Part of a small language model's weights: 11271 steps.
Each number is 500 + 25 x the weight over its row's rms, rounded and kept within 0 to 999. Layers, rows and columns count from 0. Numbers have three digits each. The size before them is the row's rms in percent of the matrix's.

# layer 5 MLP up, 768x192, rms 0.0789, rows 530-602, columns 0-191
090:498493520473449522495507531506513527484514446491460502475498514492497476502510483474554483497469431459494517513502475508455535466539493465484487468494504556473492490504521507477512497491489484504536547515546491503439464536536513489495497493517483513483456489456476492492484526485467515508503486499500505492505493518460487499491508489485498545507495483514502534519486465533499508475519500496499517491471491434517489502546466497495529512484456490492499436490508496563476473505524517505556488474502464529543505519477539525570453522525494515499520470498517525495482536482496508487
103:505530520439440532544522500506528502445525474514502459480459505464501495507470489496491518436494461526534527478462509501494535463498523492488474506507519531507535464479518544510522509510512501542504476450537516534487507521503451516503495462514521470467488482487466489526466505448460491510490496462496496506489517498470478471488526522506511488514462497537473499496476507523456509480491531542482500522531515483534486524538468475506481562495502516511494514503545507501488476504511512524520532500503475483552492507530506492501486544519460463444511501492488529531504516529477496505
106:531473522443523503498486545541505508481478519494519500467483530500490531503494496542513533505496506519448514457535514553510513503500499499503496475522524532499485449439462531504471500486532549499495494498515502513445515493504536491526474456468489504507492486503447523462508532477488518460505514495497498432493495530487477479513513488508491503489479546514483444564491512514451496512497492561480562497518485444518473499503473497499504529554484465495493486488490514512494499497512541480503544450508514500488518498501520474526492522526495498510516496514480478516498550497541469499
104:538478532418443499550518546520491495459493512501510484457476504493504545520499499482529494503476496466478495487467456517460529504550486497485492508527514511488507496487481580495493509496493517486448513450560499491527492481491525494515550465488477463493492467501474485525494498482511475485469514492491486476446493500465510494511515505475518526508497537489479498536517489485527507462529480532495506498514487417481530484525482524510518533529472531486495470468490479492499492527522532481515508515481514493534500517487512450510489545516558486512525504539506509502489499533491486506
085:489512511454465515535498510489468497480476498514477485481449498457483461506537541480511541477497470550496507472510490538496508479491534481455439500501537513474546524480545557502487494511467501503507458449502479529515483492514541521495522455494498536495476485502517491531502529488499501514508501430518512519484551510481484494472499504497554512509479469439521496526445518526511514493506503505482504517529513477515511522489478501509462487499464485512475472523495516504469473504523504514505475504509470491501506472491502500417512546529465491514552531500475492511508505479519461528
120:538501524531531515437502525518482534497479481502488515505500490478463466448508515500471508490523534517489483457534566511507481490475527523555486519539498551515502482518473547507468482489497520529453479490522486533450479516500511503443510490506520557512485505520451515481510500478490509464521522497476515465450497500516497483490476493493471483484466555510499501529495500498512499509527498592483559544486473495485515510466508551503488503494482489505466468511504500497504498493502483467444532499507507518522525507478508483514500498543520493501486502458484525491506492525515451510
107:497531538495489510508508472533466457470491509494562477453498487515463504462535514455503520498540497511497432514519489492518537505497520501580520493512474452516504496466516464509527520532520508512471527525485459492496525501473506547566483473479516513493485506553483491455504491510500504481517524477494522521527521518487465494487505564497488479463540507509500508467496488482447528497502521515483499479488499517500459483498497534454485433528531491493494517490454489529502508516507535501521507515499486497467486535519493475468493484515495486497496506468476510476480493575515490481
092:464502507536514528529531512520520542482526487506519498468500467461497518488519477522510541494467437487501513492552506504528556465525531506514470503476506478492536517488552497497529497496468521511516460536447523499521500492524487538513479520499506484481480500537515486510450481505487469440505513496516458490457527508497472470491487499486479503488511487539481518476432498495456502487498497540464512503481493496542424513546465500474497511522488506534537495520500496547463516503493505513519494495510464516533466457510505512515494501538425495486521501476529533498502518493491516504
097:484527546484489523509550538495541498489505494520533510512492529480481538508467490471472542460492463517543491506474525505525548480490511475485492478510520519521570532456537472512523520481488524508482457497518547561510496507496480479505468485508516484480508471503440491511468501469479509519456533451495518517507502512479463475482504536494519496473488476499453503491427507537489506465489533499460498533529475497504467507539473506482514497495537513487494554531479503496510511480501498543484525501487467486514504470531508502475490508524492464473478533468463513505511472498479456489
091:483460460476491474527498512497507508497500464497476521447478521481517513471463514496486534474524456525511495530513504557530498471511564489482446486466528471502492500468526509514507504514456491482468465480522495536500503502484469495473452467525515497480515480513480519501440494547484487521474525462471460518474521500504505447486519513517517494544503525539521495507493510511460539486446550516504465497532490502531521505524525502489502503499534479524483512497508530469477504496483513504536511498460481522466505510538478429438520544495504483497478517537512489516539507508528500496
097:487535489503500496498503509482460526459490495520485484524465466476451465479475488480541490509513499525527468485491504532476543486536506457512514487459531475501513494523522518476493521455521522524556522482519498556489467516498553487481504500521482509488504498526476489501508521533478494449527519481529515482488512566459473478487519518512539482526436509450510503520469528479508474535526481528469493515507499447491514505529518507523453501511475518475512482536545487454465512530541505514454485494503450493502497469522517488492445499493498501531528528483475483509498509512496542515
077:520476491527539467528467478502511485481472497508495482489484514505470526541474521462465520499500517501533532499462506483511485540525485475474514512476524453540526479494479489518500499509517518518463451450518502515525523419488489548475468481525533494498524485536538516526480480514501444488505504497495472491494482487517471456498486511524532453509480535494499497486477536475493461507463540501522507524533516525511484505511505509534422501476529506514468550516530488473487512491479513503489538525500527480490502459541502488483535516471490465473502503493487479515535428523496524489
077:489518550537495475444510531500492528457531476530529441508454474521480516507504491458487561474506485493500470511463487526513520484529465479506526487545457502489534488477518451484489570521523527485509527479511514464476532510485511512523470457495505492454482459536492476536504542492512561507480478444488483484500526523517482518475523481488475487534477497493482500522495478503498528476502549491501462496495538466529490485482512489504498499471511471469526509511536520527482518510489507540499480480499489487538504534531492473466507496483468490468506514477515539503469513536527503523
132:518478485493459507461507483527480541474499502503532500490486477537545514453471454497475501485516476531479508468504480524519497486513495499493484485502488528498499469447524480491531567537534506511430464500537524545486461507488460513508507503484489473492485471558528475477473502467469509514504553480477473489489491497522503493505495548503459524484507526578496476537488495487462509509470554521479491513476509503534452473499537522499477490486512514546491513508519497510472523501489485480490477509485488549522502532553483478486527524552520486495511526467512525521500512471510499493
109:481552482503494584501520469493475533449492482531532492500462473467525510491505470497539539465486438549541476462497479512511551461499555482512482530468537461497533508499570499504490505498496472509511482488501503523519534469540493518496512487522477480498493451527503477475500500514472498483521528480524513506485509480463516476466494525475517478530491500507488476530476522499451518459517497482461491507517507495536447540502501477512483506493523519494480496524517527484460471493534512550499501523492472509488475489518518500449501541523472494513496543511478506514507506489490514530
112:481558540444447530475523527475487525469505509503489470530485519464511442541517472476500472459486492504497480514469500526506549472532517487540499511509517506487502513480512543499523503516544488523540539565496482482504489544536515462484524477501469511480477492500504476464507554459467513550498475475526544497453465496489509470487496511461498497504497468484473513488486478521464512476535485495467481507474503456518489507541452500509511493497459507482523458506504496495490470528517514536523501510531488500532477490478521515500466521546497507493538512524493509527503517491501523539
105:507509570495506539511499433478499518472491498548542476502428437477471459505526508481556523503546472517520485538481485510490537463506488453526510496529529515477513480480542506480474549529499490495513529491520531494503522486478521492473509457501498536463474440513475476490524526510513555504536480469503512475510518573514489511462496502499481490518494490470529493522488527493483513486537488492476504509497524483500486538487501445500477505494525482458517501518525509517456526520520502534507489480487468524497478507528500473501519504523458500481500504489498504477488500531532478509
108:531496490515474548493506540521502485495518454516501494474506520516517493529511454459546507491446487464498534509497532510461515496504492468520521496533530534501482446525520552518477491524483515488471515456554500451444521499530502530475516488496510471472483484452515492493503489487491458450498495472530516457528525492504491494508562478493495468559471504543483493487527508525479502507499514510494490541506491452534534514499481536496487523526475498501512464474544506499477485522490512496505547525501464479502520440462488486521482514486503495485538499527480530536499492534532487499
084:496514557436478565469524480451496479506474501461490483524494457467526442454514450510517504468528488480537530471481543495484505478506502476527514517501502531497499505483511510529520519509527476532489505520499485495463516508543498459488559482477480534465480515509487441506467511498490488527506524518465502482494483512468470491504483528525480549486539463480501513532467476495459529478492542509447513517506502495530480501519487498524503504494490547465508486507502458501472522521522515495520468508503497486532462516503550510461496490530465480488495514480528528527496504473469473480
082:529495527538508491500503479530492513464481422514550487489511492505516490504524500464496513512462464499560495486469520468510480487513573488549533528464523473535500544523503510496530482494550512507530465516518503535531513488526481515485464468537536490518489490553490496502486490499516467515502521511508475500518484525507501492490499555478515468481518501454501500524472502521467464481491515464486510507551484463498436542501495510495499519535551514489499518478468474470484472514500548488488502542480487483506478481508450480453492474518500494491503514512510476502526445520515495472
096:468477433509503485491524504521484492499539475506523551490502511476495505475492526523500527488501504505543492496495540459490502485472531536515466459467492479507484523480501484520491481502475471536447426511493515485558493490498457535524481520499512533505511568479561508467478491523504490501472513509510509494507499512541493483499508515535522445460486561492514502474482520541489512502491487530500531515506494547499469530471489499461487489470483528536464527490506560486530493497493491551448488519477508480487551478483485511519513485496496469526485499462455511485508528504513505504
102:460499511476502473503511510477526469472483511521464486515478493438529501490512551479472554522516484503527475541493511476544512507517564497532523501477512450501534495460505530531540511510497509496500480509520499533547534480489483480501497443527479457517494461528485513515469486499509524540472522466482503531502525496468477478498486527533559495521504478472499490476497507509434495498505536536493526511526493522475449512547504498488466498522537536482495494533488496468498495477516565498501513512482489494472492508511488514445511499516490483444491541490476483472514474533494498524
105:493529528473479513485511524484495495492495452542485476505498494498542500509481467523520487475489435503556490515475526499500503461519513457484500491503543505511535448491547505498543536506513493523485477496495513524481512509547525506466477453501446523473491495507451485485462504476485458515495517482493499512485464483494472465509536531491493514480479490496494501526434506552458516476527542503459465531491487485555467513552523528520491473474493516474506522512489457499473510504530496520515522551493477506540494497510488531511504537519458494455536530485519540506527495500473492503
092:517529489515534517518500513496464530538474540502540492466486567504517479506487517521552509502468494510527494471497521518476525502523514518467474518451499465493497457502531554509492456497515515512464471479518444489486464417527508517484456522524496500523511495482507496488501469489486510478491494511498478449504490497492513462510490507461486480428506517500500526527510519523467468520533490519523540506470507485496490516477524512484505524490475536517480519481522481457505487502510468502437520469499481502490511468488455499513508571468525498499522480532485429527489496497503499502
089:554474502493478540518525459486519464460532490466533485512509540529543524482512503486488545472548473487497513515461479512467478522511516503474496445508492510504505506452512464529515507554508515486476491471498518485511503482458446502540498490499489485498532516549509480503487510518515488539474510494488482488510495480567517479487509525545486512490481492559508487469527511507462505448458562512474524515534543522537483490508513467494480522509530455496519520486516528527502500473498527534526482493497513514503506526513507523532492482484495464477437499493538530525520530516485504523
115:498483484511451532487514536518513527480495482488530508482504497521491509522507494487540514509474501476505516501501526555486519480517551484531470519553569557508494442519515519496500457493517537481512485456595459501469513481517494500499502472498505469501509488496510492491460519540483513477499486496494518519503479505480487485496561534511542481532501510536501492533473472502474479514493486506504483529472491463512504504495514562508470532510461535461480465484479513491482484506481542507518562562499477515486477485524471500515507522507535489505508503489515526495497443520532472499
092:486492537505498476441508469515488492497493496486464503508495447500481504510482525473513501502450510478498505485448532459520491510521532453531523502494551510518507540526501482521493518487511458533500503510540536488503531472508469519460554458502483547507482471512474503525466534530509525519523514523448503509500491498445503474499505509494521500533527517473485498532493461531489471493484513475477507512523491489547496497554493484502505488525521504488458505507461518458498475497496540475461483487514502517496477447507496455493474498578488493496534514505484484526504451502546440489
142:500486569457490535510514497516502509508490491478508480493470472530469426479548460488512498511501451546521522533474518523491515491505544503486493513491534532494515484526507526501516529515518529511515504502510452525435485495506531476502506470517543514495488499529500488511492559475513459493480490494496508520506511520484489503487471522491522493500551464457530461464444505548479509510502570512466498506556504502500511498552524523486489539523507506448514517507527483505472473529497491493487497508504463534542489494509492477496508549520499487449495508488497518491499467479451473510
124:473517516455485522513515493499514548496550470518496515498479487461488456503488494520532506470488431533516517516506491505498561478520533503509488487506545540489489489553570524497501507517490524515541548501495431491420470526549503491507499502506511496482468457474509485496476530441454509500465523468540504490522534518484490505476547482523503539503482507501491471493443508534466517504528497548507508519473504487522494494530474527472491511524485493487503479512534494492461476505517491532518491506506454504499494498486509497532465513521505496505497515509500535473495502496505496551
076:533530493454502497508542519523494517499455509511462495490469503486492532508503529477516519491534478519516503476486519475510497520470560440493495546523490510529512491482508506536499513501492482514512477545548530489519524453500505496511544458465488506506493453532529499500448496492486517503504519486524497502522471459498501481503524559461497479514532508511510478501491462525513512510480493504451506516524483472508474466487502554515482491486499503531502509517506514461487513493468535512476513497485505519484491480597488491464492470542522478489508540499512470521512488463553414483
110:493542527493478506458519505479495510497465436504475492533490529495550512491483472526545541431487458483548513528504512486453514469527525493550507488540493500503510466449487520506517508466538522516511470484524492535519499505567468522465473448524490526486471469475497492470511509483470523546534494493491519474479478509486453509508473515504477442505519484540516522509502493513482515530503470507482517512528497519506469519544500484538512470523452510495466469511486487490491481505517540488502518481503484484520505476503517531505494522515470499490528496483480513569483479513500528468
090:534472516485471550477542506502516505478498498524539499424461523451483498470487504513480498493517491537547499474469540548523512473527553512514477505525564519505531485497527540522503460500507524505487491491523482513446476492523497486515527482517517478448469493526525480471486511538498490507539510460519518490476494506464434467480522528523500501496497509509509520493487521551485519469468550550436501525488500525516481514507507516504492518543502480475461507501520510511463454498529505485534503505498487457489492512490492488493494535485483504472486525478489553492498495531500486498
100:491486508461525507476513508477521536473531500491487502502443490459521471519512457483502512491493496530500489494512482490495541474501482510562486513481533455507529524540558506494513456525510504532495462517480468516507514516584518524508508517480466475473479488517511497444477517525488510524517545467519501498495498489497495467446488514464511510524448478494521488527470521491471518475510487478467503500484516487512467524585481496527468580521524503518470484514472492493487533518544528531474511525500469523487479497535518510505498488488480487455495535513486494488484525509509493530
097:477509551433479516463481542501491492504471535489498465537482510458480445487528467448518510510537527507501494464531550533514516488495519519529498505558486510512523527453499536508496518516562508526502494566501441521440522533513491498483503467484515516488480499538469484523531503530523473531504539491496474458481506482508475501499480534503491506501510500501508473507478487506478475509505495533476503506486497486493474484542543504523469491527528499487511477489499473502507501510494480507457517507517468497538471536513516491483516501497524485399485505493501491493493503499460466504
114:538494504443449493505500520523540466494515459517518493522520527475499495520459510474497511497495516528539514548455508525510505492505540494495486475529517556510507453492507502497509528492548509524431506447580478521484476503493507497491480433496501461499479428498464495556483501480489487513471504501471472486470510527515452526485532496514514510500519494477501480523477484523465502521481533531497502488496470470492526497485501527519488514525500483452463508511508527474478477503496507481524535454492464466523516515521514513497487498555510484512481484513554500512486513514523528485
104:485473515470544510448494497476473506491519492546493484511476490500534476515487486483516506492474476493509457534488496495508504460520482487468486485490543480481505520489515515494485492504508452495504459471511507526504507483508515518446472468602460483472521510478494476490510510477477523500449505499513512525484491504487537466449484529483541493477461533500472481506494499509505541513532509469490500516524490521565463513492514485520495501481527513479461483544516472503489479569521507486494499536521479481484491497523497454470522540553466498506521528544500476563491475501512530533
104:495500468461510527510499503459511503462533499543441494527464544509531465523475503508538523458497456519515494541503477488500488477496495500529499492451518483509514476491542505498527468550503492484510456505510470495508499476535502493489537452547476471507502440506500484557472503520498497541489526457474502525497502500506502445474501501444537517489455450484505473490512506529456544504500547497497480513516515485505470527517472495511486478499516529515484507539528502469459493495514490527487472506520485498523518494496506471465544531525500504474512534525533494565498488528504493531
101:482524461488455569532510507510501514459500472529479505492488487467448510481461528451492520515516444485507472534506493507523562490543510462514526498502464504501528504505511503490517527499522522511529514515513510527458497530494527519510474523519517501473513496554495509485517501530477523439547487496505489480486515525476438465455488565474511529483496479496488499465483506515520516501504516463496509505481527484487467507501516526541456469503462532518516519520524475497476501508524521511465486512487448518484485477532503510505446487474525503483564532493515487484508512489499501555
095:508554478498474536529499456494496492446496440519505496479446535477485500494495505520513516473491466501537526437514517546499508475503525469518470496495504505515527529488509533500539517487487471526497469476532508498506499505485501507484484493508504495491497448526484497496473467517483486510514477475537517508464472494489484446498548550547524462515471502541532485567468511528461522503479545536484521495553479493526497524542507453471503501513501520496450510493512502510486480489495477514504500534478497491534501475514520471521458530486487488503541525490503502566491487490450515506
095:522552512501467538528495481520481484504506455544526516480442520462483481499497502465511521478522521490518499464510519522497588458510528483510502490488520503481582515490528534511487525509506499532474460513541478485514502526509506478481452504555539534469483490509495463512471485510490486540506497445491530506460491513468473493465508514516536463525499484548492540484442526537507501507496512520477542504515499480529483555512490527507489517468501509507496504474518464509488468504554479492520496507498477485525484503535497481499475516526474482509506530471459513497498499479479480507
099:478501539454484521528520481507511527491511474517544507453461481463523474475500486488486538448521478509559487454505518517515564451483513517511478505484551506508553517492548500504466491489520494534473467481531532516509516501514493510516466509494479505468487457545484477451480544530457466499495484500533536522485489507498484491481496541483528466514522519499496499517442499516477515482457504499456500516495496507568449548507514497546510507488518524485503514476506518500460479485524494502496491546494468498495482494556510488487486509478458482489519521495499495512497511532486493525
091:536559496505511519513477505494487518521462502500483463516459481514511445504458564515464525447483482520541522472484490532520495497488527508529498498513476503503501482492538465498517516550477497500465493540473498499482490490509477505524522498461492497489511454455484479510493487467501524528503527468473475464478560486525525506494554491524504518568491512487481492529499500494461518480496503543491477523512516493552531483491536491478497509484549495513502486478549485517502499475463467490517506471501499481532523527480474505479491540446447509503462534492489557500526493518458507510
093:508528476490507449525519482534470507470478522496510531491518519511473527536517515497486528507496487495546509485473532498513488506482499425494510484496515508505507502483501508541503540498478506520471462477557522503545530450516489515511497493500501488515493490555493508542486497537509499488480528492530505483460456495477497426480503533516494489505492524492489524490491499521515492506467500508471536515521493487496428513487500508494474512498478549521480522499494476476489493512516520487433540495491523459514514455544541446488489497512481501560512492456521461528517469436532481464
137:466500533529501494489503520483514497517501523515562518487506473456494507436523479487521528516468511501510493519497563493544489481536533527496474489481529504508508506499517494516521503489482500504480492514554477499479494471520511476521522487532534457521500446502539486483476476492473530469483501470558494541517489519490492463500510531539578459536484544473519520493474500534498460536487500502496491516495510506495483497541515537517490525478521512462455502490452525503487513519463492473453501475494502485455501433511515466477471460500501506527477512487478498480498489558500516512
099:489532595503483500518516478461507513480489501542511509475432462481444424511537522464543493509529463520504488492514470499506551458490482496487486485490494492485527515513528484482483520521484505513523510518507467521489496469534499529522502486506488492459497417498512493515510497497449534490534486421515566490510525546520479511466480504525525509521489493477500524504461528529500520487513473511466522503501512483500475533490501514508479498459493489488483491521511488525453520505539459546488496485508491512503488529521479489507519496497474509546497510465501503496493522503511496501
086:476493519519479527530536480513494512530522520493540512487492466517457478486475482441547516489524472463546469484500468497516506471511479491522502487504516454494533541466529465487511526524502494542532461541493511497525533537515500522524486507515534509480492507505522497501514499508490547475499469450489521501474512546481464520445527491482536547531481445522486520471475520527497492479501472495477501495533551497513467524477508522502479485478471518517490528472531488512478525502520436511492507479495472471524479513504489496507470499508480493525508497503500559499513566521558486541
130:492500512497525477429492459476526494495480491517522494510498486480523501456479513474480521508526484514558498534465478459544521501509524476525490506477533486498506503476522516522479495527468459529513491524521491533496503478476472555436457514530534511503520483498468511512482506513509551514464464490530541514493515513478520416491478511511497496496526523481531502542481506503481511499506504494469492509492506499518433522534480545498496476496528517455467529526515491473491530530481546523521498550479496537487492477534504492439489467517465500453504497510490470504535496501485475515
104:507487489467472539496469517507494525478525464518521470466493513475460464523511510501514456472486505549546481510477492531498528494529497514537463508524515559501486489495527513493519493445549520524492495473553478532504471485515521462502474466513550510492503485516453486544479530458491479499500486487494507552465473526517512542505501529505517447483521484448487475573479509507501462518513509540498541523525500472487501492485477505471513518528471493469470491511512510496483465551516467479531546488499488487515493507482484481502472571534522503512510478511484491515488494494521508494
097:469505531461483503539509501493474497474511459522514479482465497459502501478513483463526518487552474516548520458505501514511543455472516446471484465526536502508545543519518520485479518530509501493482443481511510519535519535501492525532471497536488503469500456508492468508509552500484511491519503460535537508480495543498497474457546510494522495483506514473510535516466522529492489497458519459442546518497527501549473543500506491504475509477499514484471493506534508520461491513534454511511480474491463504492503501493521547461492516515434498507522524487498482527511506501485487513
101:496528496476495503475532499476531443481485512506500545558511519482555540510503434548470498499456484479514508524454546482534504505501514482485508502468543475512491456478492536503541519481524501515438469469522517508532503444515506498489490520491453469492515472510499464526495482495509527516487517492501512499528432494483466447507462545516525506498481498502435515476479485529508499540496541481475446536504490533531481492490502520494470499517523515487512547522490487475478503503489523498482510527496510479482523473515508526494498512535530511508509511509495483564501493481502519517
107:513507533469450512489517510496522491441506451519546511469491493482525492491484506507512533456505472518539491463462531525492517469513531451550492525494558507507523465517537526507489489535533492506498503467529502519514523484505522507490516461496453505495488451491502483502460504499500482493501506507557531515473491496481507462495514504468491504515452515484512507515436510499442478465510508487480484507526505461579440519512516508522479530528515512442515498497478488503488498496522516548489497512494453477504506496513525496473430482539462497518508518497493495511486474522490488518
104:491583505498517473420504502548515488461501526513518461480494536477526510473488470496505484505487474483522493488466503507506551506528477490526537541509482468494528496486494531523501472508503505504498432510477537543473543482514500527479484511511532548494510482519511483484485516487502531500496484516543498508478453508459496441502484581493494517478511463493452538517475508496481491497510500459458531503526507492501486509544513486492491506509528531507506510515474464512499483508506558520533525510481482475467471478537474489463491491467474501496508505502485461512507497462458502479
089:531558512453504547546507481493520524495499450509533459457505480472478505486486464481497496458494461517532549484483530541499522473520519480515494513515525491494543502459543535520494495487481480477476434472503514526540512488477514481503463416510473493480508495468505503462479536495501486511507533498536494508453466477518483461495521560501514480494488520510520546500489528521457484505480515530502496511480513509544474503502495498480488521490496518501518510499509495530504445498521484524554502533487472496501506476509506515451482534501473493502483510494537497509537488540454487492
099:523498518540509476523478450479489521463495489535519478483504481501464499495526536491465481509561482511542515504468502520486510492517492480542520550498456486520511530494498477552468490488485491530537512519501493528497544474497485549487449491509518512509533485502491505529509518511524503487543460501556544521487504497471472490487487481501500423485519501455496480483481546502492460483478490484478540479528506542472472510490454525509430480492503486494508525500537483476496514502532516509477552555500482514515474474505506496455532506516471486506496513492453471506514465524489476476
090:495474505527472525504514512497501511488509521537510481474467495528501512489483467515521534444499459482494491474506520490499555489541544509504476493486497503513521461460534453483483512468472527570502505501502456522470495528508502532503440486545501504502466483547517500490479515513482523473502490474491516497491507510493465532464495505485526526548484447511502471475469538507498505491477500534467480488481516494528418513527531490487455513504519456513518538518524499530490536524525474547526461508481467481533487487476549470480463497518511507505519504510473547505527513490529493533
127:515561546450495519468509518506519490484498490494481492509521508470494469514528467493525497504479481508498535475490539506487499471485510467497536523503529509493480508521468549492479480471511469502514500496562525483465524540494514485558495489514567486501468496499495497525504511452477484522508490490511526499465480516495521473518457543493503481438529501451470503494509519553503483508471500470485480507520499504498495521515433496497505483565487539497506467511500530512496461526490537515498527480493521511508510503480549521460501517547536489514525509529564446532499456489512492518
091:466539545508550504528500465496523471512517503515509492540494532496524463484527514511459505480493486485524472474498499516503524493513526506507451490513534437479537495481544470481511502568495437477501479563506507482498447486513496507523481474519517497507506436519500495457483514479498505469532536482487474512502501537516496483471528494502489521518513494538486524466470522516409484477499519520478540507468504511507409523500476514482477491489519468477483486491536512513468502506508448519495456491515512520483500493493524487505510512474478501487459513471495502484482522490486504502
095:494468510475468526526506499508524501513483473542534492451479501480487484502520504433534528495541480527524490509509517534511552453486526487546444506496553473485527492512516504518497528491509526514489465496517504530483476488528460473483496497512510482463498470475527468490512536466462515476491538462511535499508496530473457495487510541496558479514498537510535506508462541501409511489497561477478540483531509490521477544504503523493472500513515511491490505476538495495466486533528488481521507479487460515492502496504474505487469549517497489491506502470481482538513502501495480535
095:527518532524484540493473541530510474500514501508505500510501479531496480484546462416493459516539465486483515472521513482490482492502435505563558497485530527496489508508491506486546492505565469497507536502487488459483518496539504516486521535495494497473479521502533467469502521487505467518506478518491531493524450482488509504494488505459499535451518490503553507507500481482469528489494498442480516497490529501544483498541472508509478485480483545484510469505507472518484452537509520479514484501536469501548480493448532492539491506515500505525536493510526465516487493530480490507
100:528515500472505501485490474506482520479486483524490503457476506479526498441530504470493515529510471506555463460499525557527544500508512453561512538507496491543494522521472534524498508518557482522501509545523485498451543488505482529493509467501501494472489478497485477507491515489518465530528500476515518471498469478518505475509516543485498457512517516453470484508489514538451492534467490507490521515528508486498465505514528516510457497523545504515491476497489487496489448547485539515513500517491443536534459511507479483444501509511490492474501513496486467532536448513503468525
098:504518556483486533503536492491500499489457474530527488480472458492492524435545476482520539477504484507540447474484527482512546481528548494540447514478490484517524524480527517533493533477532494527519481525534540506490545482517460492541513454511491520494475450480461490479479519494501512515512505449537544523493479480459509475477513517501523513525507491471493519519498488533472507488502493508479529505536492480523456525530531535504490460510521533498491530506490536505516472496487542514506484489490501493470479489541493506430460500506465509496534511484484504513515492517500456499
107:471523530446481514476544534497542491524521491519468521479496477435510499496471488483556544491488471505501509506479501477502555471496542450510478491498541519477506509488514557488536545490493466519506500481531511500488487546559513506484509424516503490496470483511462485518509502478493503538486476491484486493464549497503465497486504561516510544508524496487484498514484492540467522468519518555482486494491514484489450508551468535479486473515501508496485480520498501497486469530505504525494499483489494566492488512480515502487456491549495479479522511530537483496489469507489488519
086:541534524485545544514500504506466516497436427512509474508483519475482470429510502475538515519476470483532469533488485514489556495535533474500498478528505471510481467523496552464532559488525486500503464493504534525507517484483479510495539449513480476492477507512478501503525559520461527471519496454499502478467515516479495447484510552505518500500484514504502513505486499495492515511491480541502480489538477513520520511473512502490463498484455533491476510522517474526479477489502509488491514524508471474525476522521542513492448521500519523492492524471480482533497541540510503511
076:518496484506506490504453501517472485522489513530519523486490507508516501485499487489490494510482514484501519511507505502505503456453499510474494480503521488628525498503496493570509506508493504520497535518483478522489488513511521458504492517503487485425557496498504446485460518488481495489503507513478495514502482515480519484531503469494514532480501483493499484500503464509493468528494517481495504526488435515504496567514504504508528508503515537501478481498502490545496499534527501494511493519445488497479451534496520500509499511501487385511510490533502499524590507504478508491
112:475513549499485506500511508508516548499515488529512497507478472409465507507508489454488517490495451495524488530505506531494563466539517506478485503512526491498512529504518535507511495512479509495548495547519484511487484521553474551481516535515514515483491471568470503481498500508503519487510480454504479438514530521480490505465508471498497503533504470505518472504474500471485501495524509512480509485454514469490470505504436504470467511505496506523521474513555500499461511498517533562470484515495434493519479477513479486473484503496498497482558540499535514493495537521504484540
101:498488466479544541463498505507530524549503494477532497475491480503510487463480522541518488500562492523451467493528497491497502499509483532503507519508518514499510462510519513503494462481484526501505441524501518500480522536504486506516489542527537532498514557528506499457490477514477477516510472456460485496482502508515506506457495497539482505459533551534503541462488499519506522536460497509486502530454505520515491513490559508476503537496485518526531521452513566521496456499491438491495501462491532497521507494520426503513497500460496514475506500488504530492511535494521454524
121:536501525465498527449516554481495468504477428516465468517494486495521469501505514514507500479507475480487517468474507535475496490506490450503471511537522545489507438517501547493524496480525498498517487488570504528476519472504512487467525462542492508484502511500498496482501506519462465535483489502513529501417457480446505484491528538500524497534498469496527508545508492519473489484498517510488497489553464487507518511483489500518492531522510507451469485507515484522512494503503546492504492513508493465519481503498520498496494561523503492510498503480482445583499464530474509489
063:463537499516493523499525517456523517478511516494476461553494491465500517531507482505479500489517483507522503500520483495455527525533508484522481518469485514407491524492525537454535501497493507478527457483517493507486516474498489538508492487506480519531450507506543528495522497524518512527474502465503481465484511497538486511455492499528488489481488509489505501502497532495495541465537502513483488498510571494502483482514500491512450505506510465472521498542507490456522488455502505520499487505558487493502546484519493508491504487512470587490491527485492481479412488487498483561
083:495507525478448537514514520494511537528545439523517490464466499488564487453520499531544517494504468489466496516490509525471499472531505494479446493481521532484484485531542512507466494489486532503478515502544491557475497520493460456514476506489472506487512505474496468473506519461490498523487521481486510511505518504497523482500518511452489518487494516547457524526488492546448533488473519547487461539480490516527506506508498527484518522496460521486515459504498520563502496491480453511527483494493477496487525556448499480501477540500479478508515496499511553526505539497525509507
083:523463501479475502480490495523508523499484474498505480456505487500485498489537508461512540505516493470525475538476517549518511496503554442522479494461479481503493479471543500538494510481501506488551504446488437494454516534500528522469458473461485548491499480516479530505503492489537496497531494485497512491524512498482493470501503452480522491487501499508466508513507512510433520505489492515490488521502478488486501524535536557531467496492576472517511485508519533467517505500487534470517549487490472542519510491527474442482526524503474501443503507528481490462507520544502471488
098:462521531496487528509523467494481512486513456500533503485472466505493523469508449512493517476521468513501492478504545499540532477517498481540466494471492448515524510487537499511471472492506496492505465508501514506542515462520457495521468494484514490487487458518510469463440544497498510507518481463499517535502496486491517461453521521541524483517490499498487528523497499500453497494482487504492511499558505509547393542530498518498475532488505501489477542500516532508460478485527492532522478519510492493524477473493492517453495526502431475489515523514475544519496524541510495509
089:488538565441493523476518520522519523501460501506497464504491500470518482511494481519502504489524465487518485504513504522498577474538465430524499519564511501486505500472497520514500516522539503489509525538479517512446507535538519442504503527455496512474464513493463478475518522481496507506518488491495530526514438502497511524478505519502516520496506490530466519543507467508474511464521503480466487484488507458518504518520477531468514513520476463453499474508491451537515504517519479515518488487505466557542487551478525514517464514496500516471497502518508549512485536487491487473
097:451520544503475487442521490511515499498481491495534522471491505463523510451508479485452491536516452505521495524502500478518547505477549482484423479512539484498512514518510535535502515482467497506467479515533501521507507491494489523464464485495480460511508466513443525517464489513512549515511508492525512507523509502489514444487467552482465500493519529492508525505456484524511509497523497521473486511490511531521434499500500535502506484494539542503458534520499478499486539488482538519518505535506504521490466516538478491471486465529534489451522520509490475473512536541529476523